Each number is 128 + 32 x the weight over its row's rms, rounded and kept within 0 to 255. Layers, rows and columns count from 0. Numbers have three digits each. The size before them is the row's rms in percent of the matrix's.

# up: layer 5 MLP up, 896x224, rms 0.104, rows 640-714, columns 112-167
# down: layer 5 MLP down (transposed), 896x224, rms 0.0953, rows 640-714, columns 112-167
# gate: layer 5 MLP gate, 896x224, rms 0.107, rows 641-715, columns 112-167
up640 102:125133063128100124102090069147132151116147079158123195098168143088129020124180116108163121133187159150065114072185071114054064119075129166171100084180133133118098157109
down640 098:179135134067148112201105127182098154172155177195107155135072139105113162159080107115150116110127137068116168104116087115130149095103189093169082047157127202112204155102
gate641 080:139152069115101116092121152148099117147146120140125147171126092155096151120129137122139198173143110094123144113141123140128126206110084124158152094132131213129115077126
up641 087:146120085097088152105163080091132149183094136099143118207145123096138172095195124168127129176146166136091132133106079164150137127165084173089138079144135115139135174126
down641 096:101147089139120126090195124112067124141119127171094084191099097072139153086081233094100141149089183108125066125054124114081169132152149099143148136094111125151115088116
gate642 094:115102060136137101066155136117136068152132117151116110167111159103081076154157099139092130135103099084149110133144117141169117072114129126106139085131071065143134163093
up642 091:163091163108162122183073065135140104122109154072174158111134075140141162126089119147104162118171190165138115127139153143159115127077115137165137070146162149152118116148
down642 094:175157135129152116085125053068137200159124129140172139123170093159122051136116089131143146157156090158157108139133200132140126107155138128145103130163105114165075106139
gate643 094:101105086106126144158124123069192160106125117085156136110144162152117067157127155165104153134163081168164121062102093111102143165117189144191124107110167193116124127156
up643 092:114102097102120117079063104043168156137114108109155133137110132157142118138150185136114131130113081160203179137132118176126110124202117130172108158144150150128155121172
down643 098:094110092098132130122082134126065055102081075109092169171103074169140135126096101109128114130108106151208167155177153141123139143173137117129146192168151121147152072126
gate644 103:142149148179083145138108067132158117083037115120184088116093134151124129133117129125073148046085154120123101174068080115073174091146127134098100132084118100152098169120
up644 103:102129176092148178148100095143121106088072118120127139080070133168137166136139125127105144119113107147129115144137095129095065095137156193145090136157112082107088132168
down644 105:116136126147081155101152128127148076100133127152111079168128146151099086146044096104133082075128073141121157087108128123122105092092187152090127183132100129092165118150
gate645 113:139135162117097147128127105156169178166107162119131170159145100185194116125164107127099154104088085197102138157070135178153057154168096044074096093114073132108155067135
up645 107:149124069112159160147095133121176117106122141169085120090135182132137108141146073100095158150151121077097169163112126065120144132163076120137179095157088168089112133108
down645 102:105128125120097166166137141188137100111141095132126152156171145168079110122150059060054101180114173130196140136097119118111102111171127144149158123169119168102106103132
gate646 096:139138086140100132126160114133137159123096060119085112136076059122125117130165109130170114130135128093191100126062115181144122164155078113055127129174114088095065087137
up646 100:091146154158117143108135115110132126143150149160120147137102176107128084015142147093070139108178152092103117146171119092138105123141130124091151107095148114071140137152
down646 102:104177179116117119097123125128099072169091145144098126098140116153130147113087154176154180111096119095114134134169111110116164128143109158174159156127106158105146131164
gate647 094:131034136135116120161099157059179084164151109136135073157145107125087078136080110122125116099113099132080115139160142124159088105181133147147184091192116068152193134126
up647 095:099137201084147084146138078094158104048123110164074147171098120142169110137109114190078095145130123096102126170142065186160111131104097119066161161141080121113138121149
down647 099:108129131166169147113146119157095122137118125101155066063086140111129167145090107089122173140125117164136134120156148149097113078061099167169050085108131138066099126126
gate648 103:122102149143104171156164100149141100129152099089156135081153099160142085084106133138167111104113103134147139203084118099161101079111166084060150174116183084115118166072
up648 099:079122142121125153149135086122178099071113120118133141135149126167151138139085152142149157128144093148156171119166135078139038102093112102066137129126168120100128162069
down648 098:119151138122112170128157129072128134111079131083149129111111139168133112153143060088144091175126146125133142161090111156135210117081157054046170135142176160183182069156
gate649 101:152082131156187157140166139136078078107111139071130119179110129104158114193136162101174169121146124112140097120167168066128134085150102103079134069141134100102123093104
up649 103:141125171131064119145090119093115170166180172134153080118194160157103110092177103092118070161127140161132085157173112161163101181059140099124146139053119109200170164120
down649 103:143152143061114109125106108063107143134175181083071136141111122119104170098101080123172135185106119131138125094119150177099105122106151172182070167148054146152146118068
gate650 093:107100121102057162163094125107105176127110110084089222148121147073131069121143090132099134126131135153138159154120187156136173077110119169104138144090207106164163107083
up650 090:158103125085086071156096185107080181131093123125126184093115169104142093106172108145125114153080085106132126119172117141073125090092140118141143165114202160088126115122
down650 096:141121211138120146145175081178119120121087146140111219134067160080152119064115178147160094182143129109132127089174145115155102131109093127158161149123073130098185131156
gate651 089:049105129177133139135103083134122176101149133106102156189146162123092107143143132146105114099170112115106130089099090194117104096167122109169119140168138135176130123157
up651 091:099115149118147153125140164131102103153136150119177083141124127114091131093070103090149157095169125091147121127200143173139065110169070159190172195140115148130100137052
down651 095:162141172110159175149184165106159120180130127153145124066162149153176190109067118138164156143092048080132091139147177126120157123157090114127128097117121194094153097133
gate652 091:095127073135104141139098127074170159103098131065113198119111081115078120124083152097152155217168127153148134135082160095136070130185089086130095164154173157151158117132
up652 087:074145117121127112134105141101111142103133143037151192163130117087130123086136099134195130152132142157129183168089160091147105153143137128131149165145135146121113116169
down652 097:115100112163119109098146094096115107143127181017127155146100176147156167092157218167092117148107107110097129143046138153097096130145116122058128148077084124128220157087
gate653 097:095135118118105181154072157136149117078064166131168117127130108152196134146107099122107132074158122158157190150164137130150067118118123097075113180186140098131091132181
up653 098:062177111069165125067106098154136146096080109158140098121166071126068092065150132127121208089117152130167129146097118113180059165105104088088120114153176165047095098112
down653 099:096124117144110095125090100155131157126128150091114130106092147165173092114116181155164125126140131180095104144160125090157106140110108075151086114193066090080083132098
gate654 091:156099140178094128086078091120138189134100103142128127135118079152129167104102123115128130162081146153172155064144094179122118156199119142096176128172148150133130123092
up654 096:107086099167119080067062137125130164130059099114093113167095181115102140126102047137117099147124113124157125114115130136169126151166117166111133155136144191114212123136
down654 098:118160154148145127076104161122157115152130124174138122127111125125148077111142116128156132091133103123094149098117134135170063173137122159175191143126141096111167116105
gate655 100:144148121155129159153114097109176132158118137138096090106131162149113163174104118101135049157105148116058109099184117147131164144116112080085110155142175128107093155142
up655 103:140135124156163136134133105087084109136090087136125124107122195127138106172105189134166095128129152132094152124202120115093162145100149072130157185161187114085089171105
down655 096:160042080120126139137115118119120143109163129144163126165164092103108144135141126144113081127142090143200165141114152125102167180129059161109118160156113125089133109121
gate656 112:151133144103161125097094131160144192108106129103151170071108158175157079096127093104155116107184096094144124140102134139109161162159101147122143145135119156132169172186
up656 113:110132123142099071096043078084121127187164152155133157114121154130134190141097125139107161173090190116133135119128071132125126094112162116164086089083158112133132085110
down656 109:150162168087111075136137125073095152148153074098125161104111138174153123114179176100170121136145097127120172137157079122162092031123123126140116123193101139114147084147
gate657 096:165101140130153110118118100147098125085087087133087144156173146152126132179084091112110142091114085072091071140123116092133124176137147145123142141155111084026115123092
up657 102:101116100129035180109156100198101170156154103169144100069105084111153150183085114094088169126110156124123178163201130095145156141144130081082101125110111146103102157087
down657 104:153094143173114194088070137094080189139082106143137111126121097130134154110182103149129135032113146204071105107165132117106146144085152132103149149157098085158140174147
gate658 090:138096146174121157132134139127113106140143103086164093150147136122113085154133196144155093128136086140096102058088151165116147129138122131107099129158107131127165153155
up658 098:127165152140189180157090176091131167166153140139153129085131065143144090121166154135108138105174097079154146129091158129080168122094079098140085112125121170078164185132
down658 099:134146185145105160174190190138104085164179108167077158128136113183156106143144113122098149134133097076119143130163115089122093182105095137124119121156126097103145150114
gate659 096:113117111115110135151159164104086103136130246163052142165108118118100161057176061108125105144119104174149101148149164170055172155118186176119110176124157150135100063095
up659 089:166098120109082135182132117142158126049095127162179145097140090144180136117171122123168107143175114099093130100113128121100128135204161140098101093146081155159116051160
down659 094:147097106130070222067099061141141102139152162137193099145089167128169088131065094104111151148145124127148138090113138093126078134137130116133143085114157098113160144097
gate660 119:082136104059129093118167179108075135129147161116137129145127141027171129119129163187087065091137083077108112171132114125114089075160107095146133126146091095138091116098
up660 110:099140121137085140128140175060091123112118084116092046096171103076126084109137104162134170151151134158101166113120170152141109151057128106130122126164140107148109074053
down660 102:093118146102098161129122122056048126097184130126143144120139118146089082092137127195089111115124138143188194085129130174101151115111169100179151088173098147144106158086
gate661 112:167135110119170108139170124114102157116131136101169146168151178108114137121175106063085171138123075148162139127133136243177162164187174138115160104112090066096126110073
up661 111:100146120095056166097111151134141108062137110084112110166171065116128096169109080080146113161136152154152095165165196120099129092196119133171170106126139151148136131134
down661 103:136179120147130141121078130135050166102150150115170161109177077137136123157161098099121176104138154148133111170157189115199088062133133098129132180107150092118097163104
gate662 110:157140167123137172114167100104129148107092084142122144158167180107173165168110058119108161106078102069142155108113110127079117184127096159081172153175099102149120151133
up662 107:167124032139105143168150088131115065083101110071120146091105117052116163142120090121150086212108136163098151106133173181099117126124202165077107109091162140117113148113
down662 099:154094084102152211153130133134161146118153072157075132082112130120105155145122102195135135103108135097067138056143122150124116185109109099086113137153118160097098105100
gate663 121:092115145131131128106130128081112142104093132115147121091158113166080130112152182170137152164106157159144155119168187111172086145147124107137160095098177088215145077083
up663 111:068095103108105142116148133157114183131132069117097105079145183187110125124159149172086112112121129134148183120122126151130101116160140119153142161113104109181099128142
down663 104:116127144128119169096176124164140108163062144110141148135064205155138080139078099125115122082158119157123182139097086139176129108134145102142123209114142106134108143210
gate664 091:061173175084159124109106133120116143113147131193064141108126054181139131095098144149157146127121163083149076128119131126163121146138145120115124085131102090159103136124
up664 086:104133126088113116136141145149103081171181092159154104149117125119110194065115121159158135152134074091131162117155130155102145071067145157112179061094128132150108094139
down664 091:106083121090111117101118140133123118110181137127185136098130131133152115100094158192140087093145120118129145112106090157079129110097164124100135084122106149163090100144
gate665 090:138093128145145142196087143095098103109121105151139132118106141094101168132198126087092145166100134095099115120120086118130094085153140125114120189035094105146114100131
up665 094:167131184143101098185146197145144096201135180151168119120122082155147203090164106108159146186110108102087097093102135154141120105129126121157167161079132142128114112149
down665 097:117169151100166098103118128094173121091067114088157110105158091176109114124111099114080175169154061140117077105164135138153101181116108111080107089171164176128186145078
gate666 100:143103199141143088097124055141132118083157208106079092186128165136114149127128176136172074137075072108083110136134094107093075074114131133093109108136123112110116114133
up666 106:112136154154142100101190133116103098124112121144138073151142112097161095080095192131114088133104187091077139150137163133141137118137115131144085093148137167132140174096
down666 100:084091101096128091046136151098084121102110103079104108105136107126093120145103136144080067175142114096105175105160168117127101109112097049119123094123093108115129147124
gate667 096:100114134181131117095149147162218126119105111110159114154138167141157113146142059167069136093117102094150139154157132127169105123102157092105169129177173121094077163139
up667 097:149129107135096092095134126131122115099139160121026152100157097070142093193139127129125099113109183129133153142161116133137100072100156189104170177064098136106149146101
down667 097:117135132177105108099117137140082117163112117098088134117105173144097133107172085111103154129092096168085108180159122158163119129176091119123098111127132156094138085119
gate668 108:134136116054122092147134134126121133164147126174163070113155129126158145114108148091105202118138098100145116165128120198128125152127137145134154209107107157072210160085
up668 107:097160089110133086120101173102101147105162207097124181087136163195138131170135156165120125109104110100131129150129108115140170164107066155148203080098064132167149156113
down668 102:099110048131069122153178141138150131090131137152094158140165172085188102153151089163097124137119153088167173176126177116117199135097120181109120104129160084142117138151
gate669 088:175151168132135077115124128167170133143090166158137131176119167119097172153126122123150134133075078100123101112132152117181089120187184105112092085163080156136166171135
up669 086:167144191110123188114123177137175133141094130127155126119132120109091178121151133125168167135127088157129135090129127133138050122201145092086125139114091128090141158080
down669 098:204135174113126151125143113111169090122177060125104123124136115086089115107109115121159110181150175128150135175154127205119129174163175109157151075095160078143125145148
gate670 103:104115137158120081095118133142090136107100177084149148092101152140126112110110125106098153153128132165164124153166138098058085109132135128111096079083116196166114190123
up670 099:123189117085115134122142099110099134194102100096167156140109092139138142145189123130092118126117187190122121162193132187105119164153156135165096093114141180184116166147
down670 105:120112117107091152105130112080106097172110150156168127142087118137152135134159157110132130139153122151161064178220106101076133159111081183185125108087135135136136151127
gate671 095:083114066138175159139167140141107089190166115089121108111190137133126090149077082156125153108158064147077084156106113123087178180112142131116095110154180113121165155116
up671 085:169128126088134080074112124164104124167165097139126191156121101102168152177107133097094165143129173148123121125107099164130109115121069074128178154158163163116169102168
down671 091:079175113105134106174099115176087133108158086109129184135186115186169066234070114169130184090128111122066096167068151127131140116115152148144096069111185122067155124152
gate672 084:184095174124108182084131125184117100105107111084136109098143180147141136114157185137161152095047151177195118101098135144124115155159115098070094082100115148090072093173
up672 088:155127117102090164114141146161107173174078121109097140079144138127096115103134145101193127199075107193184130095104137099179179157172077166145098129133149090112153090171
down672 091:192158160157159133140117101091114130110117108148161130136092120136105137116137071128184170121086119102171104107102129122108118129174099134072165140121104160127170135122
gate673 099:196128090127116157120140138092164126159071096114136151055151174111181160122088183131082161155123128035137138202157117118135206128081183113069126087091112163121133091133
up673 093:165185131099113120099127175119120107170120063152116114084146145133160123115094181186111086152130122047141141117124062175146231169092105106124146134113099145115114124158
down673 094:129172158081164156149141136100133120167161124154108105117167084100092124149103122095100118096122111133118108079140101155133157074165140130162056109120131161191109143098
gate674 102:118081136154116147159135163101152073099095132169108099134149138205052091139085110124161149142087048105129133078138129103075164076093088109104140220138067081113112147077
up674 105:157146129137065157154094129136201085092139090099161088055143168179108082190147133147178136144147061179113190098093167170100148101137130074090130173165136072132119169072
down674 102:185087126098123127125109126149095154083101140143088105124149081080176181078125050170133141100117120123157115143094116132201097161144144066072178096162176139101151149211
gate675 097:148099150157118115093121116100078143092098138107102127159086145124134152121115133104136110161117107155133087112112150071165138096118126070137140114097156063155190126052
up675 095:142100088126189127139142140205132120149111100098129101123168159100115137131132140193191145174143111111155160125128167087204132128074112116174076086191107125131156077092
down675 099:073120061081177087139081111104122143106155180112137113117129069104121123176092110186111092145053118096141130180145137159139121126151148133096145061108127107087084114119
gate676 100:172152124157107164153113139152161118139106125193108138159140127190151155092153182133146134116160147143136139131143080090136098141096105091147067120101140185177155234182
up676 103:116123167133088107128139111155081121100138146125093108155074114150118175128154179118117198133111107127147184087123128159112180075136160070079113133139122104128130133129
down676 101:112139122140148133167136140080073108116126081112118113168156135150173156090146163062160194106118154131166124158067101090156131127168137103143106084067054154138114203157
gate677 098:097128093156156143118090136156143179165118114104161118123203061112147139079131152135126094094133102081126079154103127157104231135149088116154113144121134084112129115136
up677 104:169137130160065132121146125126201142122156130162136171093063127066122122143100158154071095161133093140173121157138094155183118138169146151111091114143134142069174156120
down677 100:158119127134073134170107193090144140106135141176177136082150056106174180138087116192119083176175124196222107184117108071126148112136134166130115140138101096112151155101
gate678 085:125140120085109090106177082168127122175178151191145138145062112160117098133127096110105104155055143093115088163131114104141136117118177072135060051187097132144095107150
up678 083:120099122127141119144165132105069150120191090093148127182093100132111218158129160100185139157099195138139112142107095143109111079125081164203155116157240121100096159149
down678 094:091120083102106103112134119146113153147101171138125154182161173156094064162163140101153078157134112113136104159110092146084091128136174123149123117059103106176184144186
gate679 106:081167130083056125111150173132161136138114094108165119167115129103143111121142082142093148114154052104117187146114121141118129155068169144136159129113108096097138096162
up679 106:150075121172097145099109145170136139139095138088139165136119106097092123130090131115122206149107131149155183197170099100103158123039140183125122097135198180093151150141
down679 099:139102146131082133129106094143113154126125157093158158098110137053128166130044154087124096109138125139117086128143069124143124124097087159171089109060145153122132159111
gate680 099:143120125115133108132161139111085162134118070142126176106059116099159135119118128191110134145124107077141125121100120166143186120196112111114085203134167141113134124131
up680 102:120188128174074099107152161131175132126117129154102101083119103098085117033170082115167142138150104123114156173102114168116155130116147112133130156123131206057129121139
down680 096:148169160129099124183116134154107104157200140119099135095158137130124133141123183091153162162154109099175139138149136067114115199096112159124113067072095075129130194097
gate681 104:120136174163125054145087122170147168184099114125120140179141097095131131090131127102091173095122132156095134084141147113147120175167103176064125127152111132139159143137
up681 107:117135113083066168136147111100108050057139121135117111103029158122124145198123105106127070133105156124106086152100151120140151110119098091169166191117128090109135181179
down681 102:173122138120136158115070126152114112134131165124116100136145069128081128168140096121115158086093165117196120157123116158175148061124149163166136163151218127152092156155
gate682 088:102095148085081097123156175142132098068102196068146115164159153152190148148110095073084158104190164108122148061118110107092116174086160127149092137159131099128121133068
up682 089:155144112116133101097076064073128156197087124151120096178148127140091167123105167140157129140114149143092063130099153176158121123148236079067169083133146146160142094131
down682 096:154109189116169075106162123152119138147173129120162093173080130131078118096138176126119131106092107119063172133128153095157072066083132110090144122124088191123140109115
gate683 101:143153117132144122100136184125151191125133172110147088084120144185110099119112149096110105091144136143160106075149174096103088167137178140148079130122144128179151173145
up683 104:134181091108133107078164160144137181141068163101109103123143152192154135137157146125125137109154161098104079066164120122137111138178186103196141165181122150122149185109
down683 103:131121094068124085113064106102140146100190078122101105106119098114112152173169104184105116128162163171066077100158131109085115143130135182100125157193137084075113154170
gate684 108:087074114059218079117146104126171149152130123154142149168120118185110184141132126125080121168043117121149127062135109130138212124153115177132158159098111066149197102142
up684 100:173180158152085141143104134134114154141129112127113104140164131120115130126120113089146166145164119130184156147094127122137087078121124095089139160151115180077076139170
down684 097:109070163043161151085066137105107133160112151148115103148131118142139070173099176103143140120126164174103155108097156111075136088098068094079138125122137109146134112096
gate685 089:088135073150125121144051136219089082153147199169201090120083063168143131159086107125131191157136091074098158134116149115112175115153139091065135137101156191055180132148
up685 092:119105111129160158127156155087145123088109094066097152166181185084143146127156148109138080093148134133164080146138132094136127152071152129182103108197167125150072112103
down685 098:057084083136072125098154202109109126155134123182112088124159147110118112101114126115174085087114200109136083170117129054129206166148133154087174093159147143105106141100
gate686 103:123121150145098110118127144127160122133114097140181064163087120180113166122082107100167105105077078118078136133103130097142089134140140067120143070079149142119096121176
up686 099:083122168150074134107179161178133129122121054149178102119143140192105164127077084138147094107134109076106134146164155090169107121126118109103200149155119142097122116108
down686 099:124137162099085170131092150136123160058141099091179143200101138106081182147161122149124177070150152160153124142116053122134178140103066149120143174155193172143106129108
gate687 103:087174156186135148151050127143129084158146115121141114102148097136157135173117170139198164170113194153127120089136130075136122108135097133163081166104130120118141112106
up687 108:102104158121100125146112130135125120092179107080086183105113109147148136110119125133151135134158146144138109127168128134072082139133157140181138102117182173158126148175
down687 101:091115087074166095200115124070087111105082121107085192160155100119105129156129147115084117122132151085121099117090154164161132092126076121118164068102176124106103139126
gate688 097:123108108099180167115129182103138179125082122112114195160131120193070128103123201141094199107153160149094137167148097154119143181110134152127184199177160118117183065108
up688 098:179141123109102124160142143135084073091124109136127105095171166094171072081118148157110145187102097116121081126135220109162133132157156092202121136141128121119107184142
down688 102:177110194167125140093114144133065122131230096184137112093097124126128114113103139122159123171141118135108182111129165133131154114097212131143106129102106154131090131131
gate689 090:137119132115102181104102145139177143149137134139137055136146091176093146215177107095132175125181137161136155166039085164140107090128197094140097109161116175157098137112
up689 090:124121066168144117161156139146105085134142159112116167127132110117167127052093167171130055123142104108087113153173183143111171110157107123100138150090132114095185156176
down689 095:096092115130098112181109159118134132127146110113122127067106085073136093084164143180115061125046088113142205172134136062094160116188175106110148138147156093086149134145
gate690 087:165091154124160128105086109079108119102089163174072189137138093099123072152136145160140135109150094143132125178080144156127124157181141120089111162099196132077145091156
up690 090:108109174188139173114085159137128139162091113153120135125156125086169138114095145133111158132160076083154103150136159103057134166192058153140092101149125164109142113104
down690 096:136087177096110111116078138124147103152123112158109152156123145115159122109116069143130135093104114141074096157149097112136093081121189106126142114110137158099179094128
gate691 090:145142125137078110142149119132155181120089147105092071151089068186132134154055156201129094132147119102188132142130185118111093138147106170109134093177101119140173116136
up691 088:094077110164132167103093107138110103144149114106129155122159095129114106096156169072162098170114126161117138119124064165085131080098130077153115129134117130134119186114
down691 095:127117094156104188087116158166165066132105080118105164148156144072127171164161112140158131150107133193123084131157145140178145135111090085137139156155132158122090097174
gate692 112:112175124082165140132151135093135089162149133130135136071154072198211122128147111125137094124070113131095105098152154122124190127125108120047091144127098135074143126162
up692 120:082086172139151111088135126068166133132082122183151131106090208134143145204135141154110140128136110143113124106123110113140146113184146095111112147121124150063160067112
down692 106:135173119160174139058182133110164137116157173128148103112071141178146153166136176143100066135152089120071114165160112138127071069160122128166166160113059109075134132106
gate693 091:130075131110139096163167125185183141046113144092118105153109079092144167085095090193145091169114143147133154179102168088115130116178099087045202083096132145143112098156
up693 091:142148143122079069135204071152217183191099144146105110125155092138104145081118128148155138192086143185064095129128163127135122072183121143118200087132126076142072129161
down693 098:205152096089133085176197152113162174049139075112080101114128122158117129066159161127190114151050150114157189157104157117178087117113098146138133079146163117094071142154
gate694 094:134121113160085091122170163087164109165165143133119162210150118101120081116114139117126178151105166184111189199111169121106165112124167157140121176091094118096145115112
up694 093:149123092122129073039125111182168190081100118084141111190114158134165142193131053163087180127123112089129168144109097138171153118155175103160130074106143116124180154112
down694 093:152094138165167109109155168114200208138051157144123110121184138138156165164127117117114121132105123121121061163138171114130111110124123174103088090102153135086167152032
gate695 093:133168135126142127141071086153168126166092106128051135090110137076136146094114161072177125093139131104120183134138123126127180052139116089086143148139148141144136132111
up695 092:161111092159079086098125127136106128159160128113150137182165053143184121150118117158105140192089169154117092124143148128091080191083161092173178106183146073158133160129
down695 098:128155088115169106122071133130076144128156137097165083101156148101117117118112121085128164123104106066120144188083120160107124191193091090123155153150141100178134143145
gate696 103:185149132148146183134103077079073182149123152159104119110074147101138120125206133134121180133131145159152160096105101161157104196165109130088059147124130169132126141148
up696 104:123146073162155213114108126109083129124142082198166127122153108080142117172117151166126094127161076124084104143081104131109096168133089129078164151194082107147109142135
down696 104:179131116091114130131129152099107083052180127172096164104164077106107119158111103118067154147094081177078083120127139176160118118118169049111130140138051079094087195153
gate697 095:116134160140124061155116060074163110077095185166123111127179104144144108116098113152135127126176160125076143142096115088094126119184117145128133090069130133102085154133
up697 094:148128093071117157120069094157102172170174109092158121116098099131190140140103131114139121089088102147096130088076103156152217131050163143141109075125132146148148109133
down697 097:135174127168159131143092112123086121153089124133132130128143132173149171118146088153157127088139158154104115110190122120172132029168168126099107105147138133100125159186
gate698 100:139098143141175120139151083089224179130132109157082120145120122130100116125132111154133058128115115090101139119134111131137151097146147086103102149144123128154114121140
up698 110:119119113138122060095135127098191157136119135202090104149132039093101088121120100142142103138047118094145107147162117131131130126148130085123066137157112140119114106164
down698 104:134156111112186189157177154135091154164155094140179150097119116074143167097076073149105183134102097147086158150094150183140163137095103117160186101095132104114087093049
gate699 107:130102167181125166188119106171094194133107129149105117112139111151103082158085162138155121141060141113043167193160159107112130141124094115155134133118108056126149115181
up699 106:087135081102146153085099127190176254108124100164144121197124109153112148182144088144168097054138077142135093086147116117166161141172140125117170174107154157152127157117
down699 102:149139144173142120177131163132138106162175067142189127112051136118147105158135163142092142179161172168127133091097084080121123182125109124141098097126142138098107138108
gate700 101:150098095091099097110146199135078144147138109114136154165112085152147133137053151062189199170102114136124162124163173089122026135125111128117113098122123172140134079103
up700 093:173111144065153046117203038114160193121133141106108194128131128130062122127159103127139101102067128109122122139090110118122126118116173114108142117126111135111153150157
down700 094:120145129118179078144150096135110146155114063073146164105104076117107122058136141127078158144111156158065085128129148176166103137174193147133177190055104191062065104063
gate701 107:099096131154097145142111128189139109134176156136134149112113101150079070117127139148162149125102051137070109163117075090150158169185119145086111195089203140110117124103
up701 112:165141079145135130137170080175126105115103112074115133145116079051119107111103144144109124130174130133103147119097158129095103175160186159148182104092128110085077113180
down701 098:112151098138075137164154120111191133141139196074116066173164046115098077113099210156171185114110081133119087096110110135118099095125132128149144172132094085115052157049
gate702 090:081138098139111150154136149069162121127142129102184127090180121130157127110170148116126121101101158126148151105087116144143128137169096137117131114112071140104176101095
up702 093:083109119133109172155112166156086108102123095103201115131170084108150130132082104085161125129133047093144103152161092087129102093126126140106137103136047112114111114100
down702 094:145138113162149171129114146151110125156106162146110151106142138132097141128177076163171110139071158163147159163080109131110195117137122103128184054125117089109119110159
gate703 103:179148105117078103109137143121155165129172106097043121158195141079158155102103067089137142184145148130121138124059132132131154174092143083210108125077151150115102108146
up703 102:196091121087126154067150111118129129124111145138147152131203137104164088079105207085128165105124157090161149115109122149131093135156108139132128169092143169145081135129
down703 105:128154137117080136087163090183107093107129065094103176140158099141090125051133111120065188126092138116180127170106127130108115097065109157163095111148143099125159131178
gate704 105:119129159074110157149150139096110165066177101113072125106093156126105060053196123175148108104109160127089153102075163055162134176106113104103135123082157147120158195159
up704 104:104152169143127120191134116104110131084178133147136125166087150086107044091197134163143124111165132162088139127098103104146077143084154127130162108094122149152090201148
down704 104:129206116177094126142126173133156114071130086070117105136091131093080079088139069101105121128123125132136167127131080104123165073084138132153122151103114121103164123051
gate705 106:177104123138125135116103089195098128161181171134132142095183144085166055136094114101119101114130144149080117105062089168094132095061141116100136130138126196122099095158
up705 103:092151134084120180155164134128123101140179135137142118137077088146098183070126095188145130096126153126130092120137176114097108087076158145169178143176159115165069124131
down705 104:138171167117139117135176165148087069122166148119169071095079161104164134159082081170160054135148129097134120133095142136129137135140106149173094121138137138084148051109
gate706 094:144141090068121099147154137125166139109124151101149129201137113155123128209165166090166093103069156138085133076096108102137087111141135116071166084142032095153153138133
up706 092:123077144140128092088159145071164173100170074079098094110086117183148126167103130113146138179165072090091147154126151151109098178152138139213124149069140114095145092122
down706 094:129122100129141186093085107109141095139125136120124108148132089143140151113180182127052125131161128123158128118158119121134151211122131094158080158061168135072115187150
gate707 094:147093135095131190155077130096140154086126076140192144125112140180105137150129128129116143160061154102142107164120089097147101066131137200112158099181080104114181125131
up707 101:145118153129187112164113123152145154097139143122157142167161134109131077167152141058095118160062084146164079182094075112093133106178070134125151147128106161091151069112
down707 097:161053073155139121120112148139171156101132148191167148204146145095067111149100126146169201138132079155146126155141148131095073079134104122108103102144088138082073103077
gate708 104:129205120198158115075107109097175126070085104129153126159148059170121130131171148102131142121140144138164143122108166140127091153170126161152124113098164086074094194108
up708 105:138155152111063140084159165118159143084139127168104096174127132105122108181189144142128079174138133120124049086121159152160148139200141124138126076076127125142128152119
down708 102:082109127165090114091139173098119125120086114122162070142087134110153112121133112145078084157149110135148118146152163196140117131178117078130139105127112112179130134165
gate709 091:177109144144152082130114105086172158150130092179139127182187120134102138105137167121144172130134066167126176158123200120147186161150153132097151155131076135098169129097
up709 090:157193160187131147120107092081109116154138085145122136125218083128096124098132149138148128096166074138139187151166179131117134156102132131142156143083144127138146113118
down709 099:123134105155053141106082151177104135114200234096087089098186119102127136092110176111157096110148125139133140125164126089145104149130068110170133112148194116163123138161
gate710 101:125134112154146082122160089139119127120090134124158138139173158155154150060164095082121135155187058069090126123136112169119135150158136079125096135101128170139127124120
up710 098:077134121126141133139104117149123184204087104113134144070126089141113143100124110182108132113194086092146192166179071150147114107120111098132107185113110143093141090099
down710 102:086073104196096092130152183099112124081186116134192126161063157145106185156126134188134087160118154136105164136089125166099142112104141126121136107113139137123155140112
gate711 096:116204155154130122139138095060089166121123111104065103196116071145108157145143104083137081165186149115113126109145066103126123095192188133108176124047166124149108154112
up711 097:133148200193160145109154123121112160150117116143071133142137138152132083135120142177116141088121105098135098136114107114108174068095176149115145141189106115115088179100
down711 100:079166145119141152112097147095176112146102127074065148139063184092122120102211108134076165075143223173161143083123135160090130115132095053089155107132206111121137160103
gate712 103:141073108200151148082128095136115148135133114079177111127163146148136149153198128125185173197128092144156126152147147173132131152136128169070146110113112117099099085139
up712 100:143122163157169146168048185076119115130159139150092157100112167160094119171096168167082156148137118222100158143166117155099144089145139125134110127124070089108136167116
down712 096:134099143147185068146168115127108072150104081123127114093097079123152157166083105090114099090156163112121190096087116125118086160142104089120122116115177141121120059070
gate713 089:111106153137155142102066132137116227101160104070094151110137207119064125152128113137154129077093110104077159137160161033185097171073121144110147105104155109141157120129
up713 095:129083095143141128111110165185104076140148167163109111229102095162116115119050145120137123135179093125115098123135075136109161102114146101181134148157132163038109127098
down713 096:098155141143085102163151120160144160092100071134114139142051153112162195157117102155055117084190133118127120117094180127132117156145148117124169111176160116177134068172
gate714 091:133130108159149163222141144133179150118118124106133109094131175096071170091100115107099137072132038185128147144140120185115088103117141103153100126062097178137154164168
up714 088:091126100097169135212122096108159095154102115158148082129091162120085143104111132087106119129110062137133152119107086144098113075077114092147161115090118107123129188132
down714 091:100167112090078113200062085152121152147112128137125084123146072129126070131135144122117101132163131135135167112103155104141166117055127121121098121106146182115133097126
gate715 103:126089195188110120125145117168115100149128180148179107199096088143140180181150108153115153111139083117096132102151163165160103134185135126118150152104078107169106080125